config.yaml
num_hidden_layers: 11
hidden_size: 224
num_attention_heads: 5
num_key_value_heads: 5
head_dim: 64
intermediate_size: 768
vocab_size: 10542
hidden_act: "swiglu"
norm: "rmsnorm"
norm_place: "peri"
norm_eps: 1e-05
positions: "rope"
rope_theta: 10000.0
rope_fraction: 1.0
qk_norm: true
attn_scale: 0.175
bias: "none"
tie_word_embeddings: false
parallel_block: false
extras: ["shifted keys", "gated attention", "value residuals", "capped logits"]
init: "trunc"
init_std_qkv: 0.045
init_std_o: 0.00803
init_std_up: 0.045
init_std_down: 0.00518
optimizer: "adamw"
learning_rate: 0.00138
beta1: 0.95
beta2: 0.95
weight_decay: 0.31
lr_head: 0.00657
max_grad_norm: 2.0
warmup_steps: 260
schedule: "wsd"
decay_fraction: 0.591
decay_shape: "linear"
final_lr_fraction: 0.0
batch_tokens: [16384, 32768, 65536]
max_seq_len: 256
doc_mask: true
train_tokens: 295600000
max_steps: 8241
dataset: "wikipedia_en"
Each number is 128 + 32 x the weight over its row's rms, rounded and kept within 0 to 255. Layers, rows and columns count from 0. The size above them is the row's rms in percent of the matrix's.

# layer 2 MLP down (transposed), 768x224, rms 0.0917, rows 684-704, columns 0-111
size [ 98 103  93 110  97 116  98  95  98  90 102  99  97 100  94  99 100 102  96  91  97]
[[166 137 140 123 154 108 130 113 108 136 161 150 104 189 187 118 174  84 101 111  93 124 179 139 135 157 160 132 144 159 156 193 141 178 129 125 121 104 144 117 173 127 158 218 174 118  82  97 116  79 123 102 122 101 181 166 109 148 124  62 151 129 150 146 100 162 136 162 153 170 113 155 115 155 188 125  83 126 161 156 105 144 154 158 161  98 107  85 152 136 203 146  88 127 128 104 160 100 134 110 150  74 191 127 119 148 157  97  82 113  69 133]
 [151 150 147  65 126 165 163  94 183 143 118  95 171 169 179  72 137 121  99 120 144 173 137 171 180 192 176 118  49 164 140  97 130 163 154 140 132  94 121  96 120  49 144  53 153 131 150 139 105  92 142 123 149 115 150 125 185 124 125  95 142 158  57 113 142 115 110 148 139  98 102 114 128 138  71 115 180  90 197 127 122 177 179 112 114 172 114 170 123 150  81 145 126 189 116 100  86 154  77 145 164 108  80 152 202 145 167 131 133 111 170 167]
 [169 184 107 152 125 109 104 101 140  89 130 167 111 153 169 108 160  83  87 101  93 169 175 129 127 106 124 102 142 137 144  92 120 146 146 110  69 182 126  77  93 100  98 103 112  87 130 163 155 127 129 131 133 123 146 165  78 105 175 122 105  36  99  90 132 104  89 122 126 122 138 122 133 112 110 148 146 119 183  75  66 115  64 138 115  71 161 145 120 105 156 104 107  99 125 139 194  86 172 100 137 104 164  86 105 129 114 113 145  73 120 153]
 [154  74 114 140 117 112 137 103 151 132  85 115 128  93 122 126 149 144  99 119 125 167 117 126 116 116 162 175 128 139 112  90 126 129 130 137 170 140  92 119 132 143 125   0 137 135 142 140 182 129 115  97 104  95 110 158 138  94 114 107 123 127 126 105 134 123 101 138 122 163 140 146 140 111   0 148 130 157 136 158 132 161 146 167 122 115  83 106  94 106 153 143 153 124 104 120 113  76 102 113 106 144 139 102 138 143 110 111 145  78 139 142]
 [102 168 145 152 131 149 111  70 122 178 115 114 139  48  90  67 122 108 156 121 128 163 137  99 122 130 101 111  86 148 159 119 179 135 173 158 124 111 137 142 109 146 115 155  91  80 122 144 159 144 142 188 120 130 149 112 131 123 168 193 137  55 132  87 136 113 160 115  97 177 148  81  93 127 230 154 105 160  97 124  94 145 126  94 152 117 111 137 170  89  91 119 107 193 128 113 153 101 133 145 111 100 109 133 116 167 110 131 109 135 139 132]
 [154 108 109 119 126 154 142 129  85 106 126 127 143 116 111 165 125 141 126 157 155 126 121 154 118 118 107 111 126 132 182 135  93  87 141 113 123  84  87 159 135 114 137 232 133 181 146 109 116 129 101 127 128 122 135 135 149 120  83 144 125  56 247 190 140 120 144  37 146 144 133  90 128 138 135  86 121 101 130  98 111 125 130 142  78 139 149 114 108 128 159  76 174  42 151  99 138 116  90 149 104  83 112 126 149 132 115 100 113 173 208 129]
 [126 116 126 161 167 153 146 179 130  78 155 108 115  99 143  87 137 129 143  99 165 106 126 151 150  87 107 115 127 133 137 169 152 145 102 119 160  98 169  67  92 128 189  59 104 146 175 165 178 136  75 147 129 162  69 131 126 178 105  90 146 108 105 174 118 101  91 166 169 125  65 112 153 149  67 107 171 151 165 142 115 137 149 145 127 143 152 110 127 120 159 107 144 211 139 110 164 124  89 151 146 155 161 161 118 152  88 166 155 130 104 102]
 [112 151 124 118  83 162 159  80 179 137  31 105 109  92 157  94 135  99 120 130 144 119  75 170 164 115 125 113 126 115 153 131 117 136 119  83 126 179 134  77 106 114 166  88 155 124 142 130 131 157 141 105 132 166 177 151 156 158 153 147 157 113  83 162 133 125 124 169 187 135 199 100 106  48 161 168 156 148 121 147 156 137 155 153 110 136  94 113 104 155 112 191 148 116 136 178 152 134 154 112 159 126  82 142 113 193 100 104 104  86 141 112]
 [159 120 152 137 153 117 169  96 132 120 106  91  35 122 128 135 148 129 149 125 116 164 137  77 114 134 150  57 109 112 155 135 102 129  95 150 113 131 149 131  26  64 125 102 134 184 152 114 124 165 165 118 131 154 148 136  72 124 130 179 130 148  96  90 118 179  92 134 126 107 115 145 113 125  96 146 130 148 195 167 122 113 145 133 103 178 174 164 135 141 128  91 136 136 114 159 154 115 107 164  79 164 103 139  85 150 118 113  97  80 125 114]
 [126 161 123 132 148 158 108 126 113  86 142 157 126  96 119 138 171 106 116  61 103  74  99 115 117 159 130  82 100 136 159 150 110 147 192  81 147 127 125 139 160  95  80 131 121 137 138  94  63 132 132 117 133 118 174 115 183  59  93 123 157 150  88 138 164  80 152 120 123 161 158 159 130 122 149 143  77 177 124 118  80  76 140 181 145 143 109 155 134  73 154 153 111 158 197 130 145  84 125 113 171  72 116 170 126 105 171 103 125 135 161 157]
 [162 126 113 143  96 109  98 153 134 147 144  83 137 178 131 115 112 112 138 142 115 129 158  93 111 118 131 185 129 155 121 129 122 130 109 153 141 179 131  99 106  86 158 195 136 157 108 147  89 123 103 125 142 170 109 109 150 140 179 153 100 149 136  83 195  77 100 164  81 151 144 133 194 134 171 133 138  81 138  59 139  74 117  89 143 128  62  82 102 187 108 108  79  55 130 123 167 118 138 130 169 105 171 149  90 138  49 133 126 199 126 145]
 [150 176 173 147  57 134 156 129  91 135 152 182  80 114 104 130 119 144 107  94 112 136 144  49 134 153 102 135 130 111 141 137 112 104 143  78 148 110 116 164 146  77 137  10 109 139 157 160 159 101 157 128  50 181 111 125 129  84 147 154 165 148 129 161 168 182  91 121 127 131 134 114 118 166  25 141 128  89 142 104 117 105 116 135 130 158 163 143  72 127 126 101 136 134 142 110 172 135 134 147 162 108  71 150 121  90 121 150 101 116 150 154]
 [187  95 132  94 168 106 168 183 173 119 189 102 105 229 147 140 130 147 142  98 109 165 159 125 103 104 133  92 186 122 118 105 138 107 108 158 166 145 176 103 142 195  92 104 182 157 140 162 139  72 125 136 117  84 115 152 170 109 125 134 157 134 111 126 105 143 103 146 112 139  15 128 115  37  89 179  79 147 117 159  83 126  94  88 161 158  88  83  72 126  87 134 126 177 174 167 104 153 196 150 145 146 128 115 122 110 156 165 117 133 147 144]
 [146 131  99 165 187 103 110  82 123 147  55 115 124 149  97 129 105 148 146 104 138 158 138 171 134 148 115 161  97  97 137 134 144 119 114  82 102 136 140 102 125 113 118 200  79 146 109 105 134 125 149 145 103 127 104 103 114 104 114 134 162 130  98 136 155 133 182 138 182 127  75 140 141 111 172  84 174 147 112 164 107 115 152 133  77 133 153 184  77 157  88  86  94  99 131 153 115 151 129 118 123 135 127 134 129 100 160 162  63 119  87 137]
 [137 133 128 128 163  75 143 159 133 157 142 161  75 120 137 142 159  76 129 152 144 121 161 142  84 231 115 116 168  96  84  90  93  99 119  98 119 153 115 178 149 147 119 168  88 152  77 137 144 123 103  89  90 123 112 149 140 107 161 135 105 148 147 149  91 119 135 161  76 155 126 221  69  76 123 141 148 121 159 125 137 128 109 141 118 152 111 105  95 102 119 146 154 132 107 105 103 177 167 145 106 177 129  89 137 111 152 148 224 163 105  67]
 [122  43  58 138 126  80  85  61 124 140 122 116 118 155 129 133  94 100  91 129 183 173 110 131 112 156 166 120 134 119 138  64 131  97 158 156  89 149 122 160 126 146  90 147 143  89 165 129 179 113 112 108 127  65 153 122  92 149  84 105 182 141 158 121 124 164 128  76 140  51 142  98 130 133 178  93 124  70 119 108 175 144  85  67 126 105 178 183 124  68  97 135 127 136 151 122  97 158 131  78 142 131 109 141 144 176  74 110 112  99 110 134]
 [123 116 170 102  77 141 149 125 157 140 106  71 156 143 134 149 146  94 161 124 136 182 196 142 130 105  92 138 126 139 116 140 190 105 178 157  96  73 147  86 148  72 138  99 145 162 124 122 126 172 131 141  88  44 154 139 117 148 122 117 101  98 111 136 129  70 118  89 108 184 103 165 112  89 124 115 180  93 133 173  94 201 137  68 112  67 162 143 171 121 123  93 149 160 104 148 100  84  66  52 135  64 123 106 161 188 127 108 126 106 106 147]
 [123  55 124 155  85 170 141 118 146 109 118 186 151  82 118  70 121  98  98 115 209  99 189 161 201 125 175  69 221 130  70 189 146 149 108 134 108 140 135 114 114 119 183 112 183 118 115 131 142 122 122  98  68 104 140 118  91 141 145 179 132 142 135  88  79 154 149 106 106 171 141 123 163 147 167 125 107 171 129 165 121 100 171 104 162 108 144 152  79 108 134 176 140 175 151 110 165 135 138 156 136 144  92 161 178  48  76 164  83 129 112 111]
 [126 165 153 101 131 124 144  98  70 146 162  79 134 187 123 143 104  77 102 151 173  77  52 146 133 152  98 123  93 124 137  91 134 151 104 117 148 169 159 128 173  79 186 146  82  84 113 182 149 141 112 127 115 138 178 171 129 190 120 121  92 129 110 158 128 154 145  74 181 120  67 143 121 111 110 126 132 145  58 155 104 128  79  81 123 159 148 104 124 141 118 120 121 101 112 130 109 127 165 127 135 195 115 144  74 137 202 106 167 145 182 139]
 [174 116 114 171 178  86  84 132 168 119  99  91 148 170 115  49 126 173  86 155  73 145  67 142 107  95 110 139 135 117 149 133 162 106  68 107 103 182 116 127 117 120  79 158 148 139 101 170 139 133 117 138 131 103 167 105  91  82  82 157 135 158 101  76 163 135  81 140 101 131  33 136 141 194 235 105 122 140 113 117 115  91 113  91 182 192 131  90 142 165 114 148 136 100 154 137 108 122 157 150  91 107 133 124 156 144  83 163 154  93 146  97]
 [ 85 148 137 156 121 134  76 181 138 143 152 142 134 106 125 122 138 140  87 109 128 154 114 126  93  21 135 181 120  84 125  75 150 140 128 150 132 184 147 132 104 108 141 115 170 109 131 124 105  60 169 173 136 151 135 181 142 106 119 147 145 122 139 110 148 118  35 129 123 210 135 158 134 167 114 128 132  76 145  62 132  82 100 128  81 101 143  91 133 150  95  92 115 125 142 178 154 114 126  81 110 135 144 128 119 129 157 128 174 150  69 128]]
# layer 2 MLP gate, 768x224, rms 0.0884, rows 685-705, columns 0-111
size [102 103  92 101 110  97  97 102  99 103  98 100 104 103 100 101 103  99  98 102  99]
[[126 139 112 135 111 143  98  94 116 148  77 156 112 132 152 103 132 163 138  76 170 150 115 112  77 139 163 136  56 140 144  91 168  91 151 147 140 138  65  30  82  87 119 119 127 191 142 156 144 157 135 101  50 152  95 107 172 143  94 102  90 111 126 153 177 199 167 136 149  92 140 166 166 152 146 110 138 172 179 173 136 154 162 121 157 156 181 103 153  94 154 120 153 156 112 106  75 100 124 133 119 152  82  87 146 148 157  73 114 104 135 132]
 [155 148  90 163  96 106  69 145 146 170  70 133 129 128 145 150 129 116 104 131 143 142 124 114 167 110 123 132 148  84 127 205 148 139 166 121  71 175 123  75 106  63 101  70 128 121 149 134  99  98 146 175 105 155 162 112 149 123 163  87  22  58  98 169 168 163 143 156 120 121 183 124 167 125 190 177 104 155 114 150 151  90 105 135 122  89 107 144 176 135 175 106 113 150 170 159 119 138 172  76 143 113  71 107 122 151 134 105 160 101  91 150]
 [115 139 102 123 116 121  89 151 182 111 133  65  92 133 104  64 157 119 136 119 157 169 155 147  94 101 134 172 122 153  87 126 139 137 105  78 183 138 159  97  82 172 158 121 175 145 129  98 169 119 117  85 124  77 115  88 181 100 172 131 102 149 150  89 187 138 140  84 177 173  77 158 120 141 171 158 137 136  94 147 175 199 145  99 110 119 106  85 100 119 110  98 182 117 152 163  90 121 133  95 157 103 156 122 155 147  96 149 111 117 182 127]
 [170  46  78 104 153 106 122 214 162 106 122 118 136 154 102 153 168 134 145 118 111 123 155 104 133 121 106 105  89 124  25  86 134 162 105 139 145 166 153  96 122 139 132 136 121 153 112 117  91 112 137 118 133 154 150 177  93 198 118 114 157 141 122 131 127 130 154 122 134 155 120 144 205 137  84 145 201 156 155  95 174 174 108 199 133 115 139 132  54 138 184 165 138  85 118 105 104  84 155  81 130 133  95 165 158 106 156  95 136 126  77 104]
 [112 140 113 107 155 105  89 139 160  83 121 125 105 130  73 180 169 131 155 158  79 156 172 156 135 128 126 114 113 124 200 150 119  98 128 144  84  77 128 121 186 116 157 148 130 185 147 100 144 106 128  95 142 135 163 131 184 138 168 126 179  95 168 115 187  66 133 124 147 133 129 121 146 119 109 139 121 117  76 145  81 108 115 195  85 135 124  69 142 200 137 109 145 163 115 158  77  73 116 173 130 153 164 125  96 113 107 148  91 136 157 119]
 [133 161 133 172 150 169 122  81 112 145 104  89 182 164 119 172 126 183 177 125 170 105 153  89 111 162 177  30 202 102 154  99 165 158 164 102 139 174  97 163 137 100 149  94 128 127 126 102 166 128 126 131 120 117 188 126 142 148 170 136 132 125 100 110 101 173 116 142 112 167 187 117 103 150 104 123  93 172 197  92 118 135 195 120 139 114 111 163 111 144 135 129 119 156  86 112 141  82 127 125 120 127 146 116 132 110 175 165 182 129 144 124]
 [143  62  94 129 116 176 119 156 174 135 172 131 170 152 112 160 106  72 136 119 138 137 121 103 121 126  99 141 122 105 114 110 111  84 204 144 138 144  87 166  68 162 139 127 134 124 136 155 104 128 155 136  92 146 147 122 143 148 177 145 135  78 100 142  98 111 146  76 150 141  67 152 143 198  97 183 137 153 155 117  98 109  84 128 130  95 106 121 159 166 162 144 101 141 198  81 152  81  75 156 106 188  91 108 130 122 144 135 190  87 116 119]
 [106 139 127 114 150 141 104 184 193 142 173 127 113  91 140 148 116  96 130 132 131 150 129  77 133  58 106 168  89 154 160 100 124 139 113 104 165 140  78 127 170 156 144 101 144 118 151 157 118  66 170 127  86 100 116  94 185 101 120 146 120 148  91  84 160 172  94  52 143 137 144 134 156 124 133  91 137 124 117 158 121  93 115 180 123  72  70 145 135 123 152 100 118 206 123 144  98  75  83 121  92  99 159 126  89 147  95 102  69 112 102 107]
 [134 115 116 147 154 144 167 167  78 101 167 105  69  90 132  97 144  90  91 122 116 114 126  96 140 134 200 137 129 129 109  76 113 130 106 131 142 165 136 150 141 130 166 108 121 164 136 119 160  72 157 147 111 144 154 121 136 162 114 143 123 109  80 124 140 161 166 111 117 111 118 164 150 148 131 148 157 154  69 137 105 126 147 132 140 145 160 158 122 125  96  68 172 130 128 120 166 126 153 128 116 170 118  86 170 142 134 156 124 159 157 107]
 [117 112 127 164 154 177 152 186 132  82 167 154 137 125 147 162 157 110 132 140 100 144 138 159 137 126  87  82 106  73 149 110 114 105 167  82 100 114 130 138  65  98  88 181  69 186 138 127 135  94 120 129 122 138 128 138 144 167 158 144  92 134 119 126 182 142 195 102 140  59 173 102 120 110 118  70 165 141 127 132 131 171 132 172 125  82  80  79 164 205 145 128 119 110 153 122 135  95 125  88 149 146 117 149 132 116 123  81 131 149 143 106]
 [118 141 182 145  84 116 160 124 120  97  68 135 131 106 138 158 104 222 113 122  69 156  88  76 143 144 120 142 120 243 101 145 104 108 173 159  77 146 111 126  98  28 150 167 192 178 141 144 178 119 187 131 127 121 120 154 171 134 110 166  69 124  99 126 144 112 181  40 173 136 173 186 130 125 104 138 130 149 102  98 134 128 131  76 132 167 141 170 120 123 151 105 130 137  67 101 101 163 123 179 167  72 115 143 106 131 137 114 129  99 184 107]
 [188 100  82 131 125 168 128 136  84  92 100 192 119 120 135 132 106 136 134 124 149 104 141 180  73 154 139  96 200 137 173 158 127 116 174 143 144  70 135  54 134 103  97  66 143 122 157 123 136  95 119 143  87  96 150 136  77 181 144 155 102  86  97 106 139 194  86 134 153 114  98 119 225 138 182 164  93 110 149 183  72 105 131 102 140 186 150 105 107 111  51 158 153 152 162  66 110 131  64 122 129 115 131 147 131 100 139 202 149 122 135 103]
 [ 97 130 174 101 112 119  58 144 119  80 126 135  93 141 137  42 124 170 185 155 165  59 175 127 146 150  98 160 140 120 184 168 149 112 169 103  89  44 122 101  98  85  83 141 111 112 118  88  98 144 241 126 101  95 161 123 132 119 160 110 113 102  72 125 133 108 147 132 137 119 150  71 150 125 130 150 156 146 140 145 157 135 145  91  71 123 132 107 133 133  67 120 121 112 122 136 117  44 120 125 146 118 100 132 136 132 133  94 123 100 162 162]
 [110 167 196 123  98 139 111 154 119 125  92  87 157 147 131 153 136 166 136  91 136 129  82 147 161  72 149 122 173 125 157 195 114 133 182 123 146 126 122  91  73  73 147 130 170 132 196 126  99 125 125 206 114 138 176 110 142 114 156 132 131 111  86  92 170 126  58 169 169 141 142 105 142 120  97  89 145 166 136 114 121 169 187 132 117 111  74 147 134 118 159 176  98 156 152 139  98 127 162 116 131  59 137 138 163  94 124 119 111 112 111 176]
 [143 159 133 213 133 137 161 178  77 126 108 158 101 190 140 127 182 168 195 124 141  55 153 180 162 136 122  59 192  99 136 120 151 108 101  69 172 128 130  63 115 143 130 122 144 147 148  94 134 137  75 114 104  97 105 155 164 151 179 117 144 139 187  78 119 136 134 121 173 149 150 126 124 180 106  99 137 117 167 103 155 114 120 160 147 111  80 133 138 100 136 115 112 143 152 181 119 118 106 148 173 169 166 127 124 102 170 132 103 112 120 132]
 [140 141 155 102 135 123 111 155 114  91 118 176  98 137 235 108 157 158 184 139 191 155 110 179 144 149  97 108  96 166 122 111 149 107 161 120 147  78 116 143 121  77 113 131 131 192 141 130 132 161 155 128  71 116 108  74 173 125 121  95  95  91 113 177 135 184 146 149 174 124 141 137 114 131 145 212 138 148 174  84  76 209 141 135 149 131 116 129 111 116 142 101 164 128  67  68 127 113 115  86 106 106 118 116  79 151 181 104 158 141 128 152]
 [146 148 169 167  87 188 156 126 113 151 147 100 118 121 137  73 128 142 169 138 145 124 174 145 110 121 128  89 156 107 106 194 152 143 163 112 109 103 148 124 161  99 188 122 184 146 196 186 166 117 175 180  62 116 101 139 118 153 116 168 148 156 153 119 118 187 120 135 168 145 176 193 128 151  94 112 122 150 169 185 181 156 190  87 122 110 149 114 110 111 147 121  51 154 103 128 108 122 118 156 154 102 141 124 153  87 129  95 150 167 126 125]
 [ 72 132 134 147 118 194 147 126 102 147 163 144 144 112 142 116 192 123 114 124 123  99  66 173  68 128  73 112 155 100 130 156 167 123 157 117 129 114 117  30  99 151 197 102 154 139 157 141 181 165 138 173  99 172 146  99 119  51 111 158  75 132 144 156 153 146 153 119 117 154 136 172 117 151 120 149 152 150  78 171  99 161  96 127  96  91 132  99 115 113 164 138 143 110 128 180 112 131 119 126  97 109  99 137  94 102 116 101 205 133 117 126]
 [139 157 190 128 112 137 145 129 173 138 131 159  78  83 151 166 122 156 172 138 223 126 111 161 167 155 136 119 117 136  86 136 107  90 165 112 249 133 155  66 128 120 129 162 106 130 145  73 169 100 135 135 124 151 112 132 168 143 143 146 150  97 158 163 105  69  98 166 131  62 183 140 129 125 162 135  89 154 120 127 142 102 231 159 101 102 125 150  43  74 132 131 104 165 138 126 154 149 108 148 135  96  92 111 163 107 125 112 119 138  96 102]
 [111 117 129 145 108 166 155 130 111  85 132 103  76 105 108 159 147  47 150 146  80 138 116 129 183 145 137 101 182 181 142 171 147 126 158  97 138 110 178 124 117 136 103 123 123  41 174 124 142  55 112 201 111 138 183 112 152 171 161 165 133 102 123 174 199 146 110 171  96 161 156  92 188 145  74  64 143 179 129 106 133 135 139 101 106 131 120 127 187 156 150 158 130  95 131  76 217 115 139 123 120 119 175 131 143 179 175 188 116 125 157 151]
 [148 152 134 146 172 111 118 132 118  99  79 151  30 162 134 138 133 155 143 124 162 144 161  62 173 143 166  97 123 155 139 148 127 158 142  79  88 127 188 169 147  95 136 157 105 168 141  97 133  86 110 158 126 169 100  89 142 131 113 156 139 101  50 136 151 150 131 160 192 150  91 132 101 188 177 128 113 138 146  93 127 149 105 179 184 147  82 132 167 146 161 120 192 143 100  89 166 165 211  95 126 136 124 140 150  99 134 183 133 162 175 118]]
# layer 2 MLP up, 768x224, rms 0.0891, rows 685-704, columns 0-111
size [106  93  92  95 104 100 100 102  95 103  94 103  99 100 101 104 107 103  92  99]
[[101 119 135 206 150 148 127 135 193 117 118  91  88  83 153 128  59  84  87  91 145 181 178 127 137  75 131 143 129 103 155 150 116 116 129 174 187 112 118 165 160 105 178 111 126 114 122 127 136 120 129 121 166  70 138 129 120 124 145 115 149 109 134 174  93 126 147 143 130 113 100 167 157 117 155 124 151  87 123 123 138 147 153 169 190 135 148 111 156 160 105 143 163 103  91 126   0  81 131 117 143 121 199 136 157 156  97  83  80  98 105  96]
 [172 105  15  85  90  75 158  58 132 169 147 140  89 118 109 169 129 101  90 152 148 131 151  80 102 138 121 107 165 135 167 101 175 114 163 132 133  96 141 177  89 139 145 176 118 127 158 116  75 153 126  96 104  79 167 115  95 121 155 137 150 156 123 162 182  96 135  88 159 171  64 113 165 151 137 187 130 121  74 161 103 134 175 123 161 124 155 160 154 155 157 145  82  85  68  13 118  98 124  99 210 119 125 117 138 105 172 154 103 143 174 103]
 [176 113 155  99  64 151 132 113 165 152 107 142 102 119 115 134 186 122  98 167 128  91  96  95 105 162 150 132 112 126 128  81 140  92 154 167  74 109 182 180  66 130 139 116 122 112 139  85 167 103 143 111 143 125 125 161  73 170 121 171  89  98 141 135 159 162 174  68 132 146 140 169 117  83 116 118 147  90 120  98  99 119 184 137 121  58  99 149 146 120 138 132 107  96 113 162 114  73 137 128 128 101 165 156 139 128 126 129 143 137 156 170]
 [104  99 149 107  86  82 107 147 115 140 110 152 136 164 156 163  92 181 183  38 126 141 137 122  98 106  91 150  73 141 133 159 135  89 136 114 102 149 138 126 119 121 109 110 137 111  94 118 123 111 127 136 174  79 161 149  89 117 136 150 129 193 104 112 126 122 157 155 168 110 160 143  97 112 120 134 139 115 187 117  95  66 116  94  92 111 210 133  74 127  59 119  98 123 130  61  92  89 117 149 128 106 178 106 129 139 179 141 166 152  92 185]
 [162  92 179 157 142 111  82 110 133  96  58 141 136 124  78 125  93 150 119 143 132 109 111 180  64 128 124 116  99 116 123 105 149 137 150 128 126 115 151 118  91 107 119 136 153 214 161 144 154 125 138 115 110  76 189 141 189 141  36 123  93 118 126 132 158 163 121 160 195 136 142 126  83 165 119 142  99 130  98 109 117  87 132 144 148 215  93 148 122 130 186 145 208 147  84 138 131 146 114 128 176 135 125 155 145 106 114 144 103 169 153 125]
 [146 107 118 111 115 141 123  91 104 175  87 135 130 125 154 176  94 144 165 107 138 136  92  88 164 156  95  52 180 139 148  50 104 172 138 136  97  83 102 118 103 118 122 140 141 161 103  90 225 148 105  84 128  65 141 193  97 174 137  75 105 115 170 117 130 180  79 126 113  60 193 138 143 147 141 136 143  87 146  98 127 113 135  97 135 108 153 106 137 157 126 160 138  94  88  74 172 110 120 144 108 129 117 115 119  95 129 125 126 167 160 117]
 [ 96 131 119 181 105 116 107 102 156 138  84 155 125 109 111 155 101 114 101 137 107 113 129 140 133 142 137 102 152 101 120 146 156 140 162 171 178 147  93 130 170 158 173 143  95 122 126 173 123 122  98 119 130  76  98 162 117 104 146 181  74 106 124 117 135 110 137  91 128 132 160 108 121 111  72  91  70 113 101 157 102 119 134 153 103 201  99 142 128 137  56 154  99 117 165 228  80 145 108 132 106 172  82 170 209 101  90 166 125 100 140  91]
 [130 151 109 118  75 138  63  94 141 117  86  88 141  88 118  83 111 123  78 150 150 151 139 117 107 121 129 150 155 134 167  85 149 162 124 199 150  88 170  93 135 176 148 196  47 112 123 131  94 165 123 124 111 173 125 181 132 187 130 122 134 139 172 152  94  72 161 115 165 118 163 136 174  89 129 128  93 142 100 139 156 164 150 130 182 124 159 125 103 146 137  94  85  68 133  77 114 151 110 148 156 143 134  59 141 122  98  97 102 113 105 120]
 [151 120 120 143 145  70 120 128  99 164 137  99 136 137  92 167 151 133 184 107 148 114 110 115 121 163 154  99 153 186 120  83 209 154 135 128  92 129 165  97 158 117 119 132 122 172 143 131 151  93 126 112 112 148 119 156  75 112  88  42  81 210 126 106 129 160 172  99  97 194 109 130 150 147 112 145 156 129  74  79 120 128  87  70 145 128 119  92 150 141  60 120 135  68 125 129 184  93 174 136 143 159 167  90 117 159 129 121 159 153  91 121]
 [165  97 108 188  82 144 129 118 101  62 121 140  81 150  73  60  70 135 133 101 136  45 153 128 151 134 101 112  88 120  91 140 161 106 119 142 127 140 154  72  98 190  53 114 107 148 121  97 109 123 132  72 112 146 124 161 153 154 137 117 108 191 156  92 124 124 110 140 151  88 169 124 172 111 135 146 152 158 196 159 122  87  79  89 132 127  83  82 149  92 109 138 122  98 111 164 187 149 128  76 142 138 108  74 120  79 131 116 175  77 147  93]
 [153 143 155 162 105 121 159 129 143 113 167 107 133 106 111 116 155 115 146  64 116 101 156 127  70 118 113 139 119  88 135 153 153 128 124  44 118 124 172 169 112 197 174 138 132 128 139 112 179 114 106 159 129 159  73  76  98 166 118 143  41  92 132 125 127 157 176 105 107 156 146 140 138 157  78  53 177 146 160 125 187  46 157  96 140 143 136 115 127  73 171  84 120  94  94  87 125 156 172 114 115 138 161 186 131  89 161 120 140 152 143 105]
 [135 110 101 145 126 123  87 166 131 110 120 141 121 109  88 164 148 159 154 174  49  74 161 156  92 168 155 115 126 200 130 120  79  76 131 124  96 112  80 185 145 164  91 149 109 134 135 130 153  89 151 183 173 127 142 118 114 148  53 107  61 178  90 120 116 167 104 120 111 146 155 129 140 167 141 188 152 147 152 134 149  82 125  82 141 111  81 130 134 106 162  87 168 134 149 155 153 131 149 137 118 104 201 115 134 163 125 162  90 119 177 162]
 [144 101 136  91 133 120 126 179 100 123 173 128 138 153 105 191 122 170 108 165 138 108  91 112  94  55 106 147 100 153 131 112  70 105 149 158 147 139  78 126 200 103 149 138 146 118 138  85 132 162  81 150 130 205 137 126 130 122 105 121 170 121 151  80 170 113 122 124 153  97 125 204 146 123 141 181 132  79 130 100 140 215 133 104 130 138 126  60 136 119 128  94 128 122 115 142 123 161 117 143 163 147 175 108 107 169 125  50 127 181 134 106]
 [179 159 153  97 139 158 114 132 103 128 107 104 185 122  82 116 156 179 123 168 105  71 101 162 184 127 109 136 141 110 138 159 151 149 117 200 143 107 147 130  89  71 111 193 142  46 144  96 119 191 101  85 165 106 194 138 128  84 164 149  90 116 136 101 175 100 115 139 111 134 148 110 161  95 119  88 112 114 145 119 199 101 160 134 204 205 132 115 114 117 140 125  94 132 164 144 128 119 179 115 126 111 202 120 163  90 110  98  33  83 136 137]
 [ 80 145  91  95 151 144 129 166 157 150 117 107 166 152  96 182 107 169 159 116 127 142 162 131 120  90 126  84 132 191  74 108 127 109 138 104 163 133 172 115 152 143 157  84  81 183 115 137 153  93 111 159 149 178  74 147  82  63 107 183 117 162 147 156 124 111 118 182 128 161 134 139 111 176 163 141 107 168 103 186 179 137 137 123 102 132 141 184 114  91 158 132 136 149 158 108 135 223 146  67 144 142 158 111  65  94 111 147 133 155 113 248]
 [101 111  90 162 123 118 170 131 106 141  94  75 169 183 123 146 112 129 167 156 180 118 149 106 102 137 122 123 145 130 160 136 164 135 132 102 141 154 172 130 172 101 133 140 142 155 152 167 184 146 170  99 158 112  85 111 111  26 135 125 149 218 114 155 133 170 122 149 165 153 133 110 116 149 103 134  96 159 132 169 222  73 189 157 170  82 153 134 101 134 106 164 133 117 143 159 148 152 142 197 173 152 144 157  93 220 136 114  93 178  88 130]
 [131 171  59 167 102 115 138  98 199  46 129 165 130  82 148 105 139 142 182  44 133 123 189 149  97  93 153 120 120 133 116 127 203  98 112 123 141 136 103  99 170 126 101 159 118 120 116 148 174 109 102 100 144 100 156 209 136 139  90  98 177 145 128 169 150 145 180 106  65 138 139 113 158 145 115 114 162 119 110  84  95 116 146 122 137 122 112  98 155  97  82  82 169 166 126 126 113  98  94 134 170 115  99 138 108  74 162 127 139 133 198 105]
 [ 68 115  78 173 148 135 153  97 128 111 134  80 112 116 109  72 125 117 109 130 137 110 164 103 118 159 122 116 165 204  72  85 141 188 133 175 159 108 138 121 122 152 120 107 139  86 144 130 120  98 101  93  78 143 130 124  87 135 132  96 108 129 108 165 182 139 177  93 191 152 165 172 131  88 154 107 123 137 117  71 151 113 178 105 164 169  92 169  91 191  93 156  57 133 144 139 134 115 168  73 151 168 180 176 182 146 150  82 115 112 186 204]
 [ 74 112 168 119 126 115 129 123 133 141 158 179 115 125  96 181 176 108 147 103 125  97 164 132 155 111 124 105 103 141  96 165 102 134 132  69 172 194 133 173 225 158 128 151 164 138 103 138  88 113 125 172 114 179 108 123 141 133 171 110 128 140 123  75 116 183 125 120 200 109 131 116  99 115 119 106  66 119 125  65 179 146 120  90 152 102  87 192 110 121 153 148  76  70 113 137 118 141 128 138 125 146 148  77  90 147  94 135 133 164 127 156]
 [ 93 132 106 129 118 109  23 149 146 160 156 120 116 147 133 153 139 149 108  93 149 131 125 135 118  52 112 165  94 102 209 141 126 147 120 206 118 170 154 120 157 109 136 125 159 130 103  86 122 160 172 131 103 161  99  28 139 147 122 107 129 142 142 149 102 127  94 200 221 189 143 146 134 166 127 111 152 124 117 185 125 106 143  82 101 118 152 108 138 147 158 139  96  95 108  34 124 148 133 113 147 118 111 119 158 126 165 106 199 130 165 131]]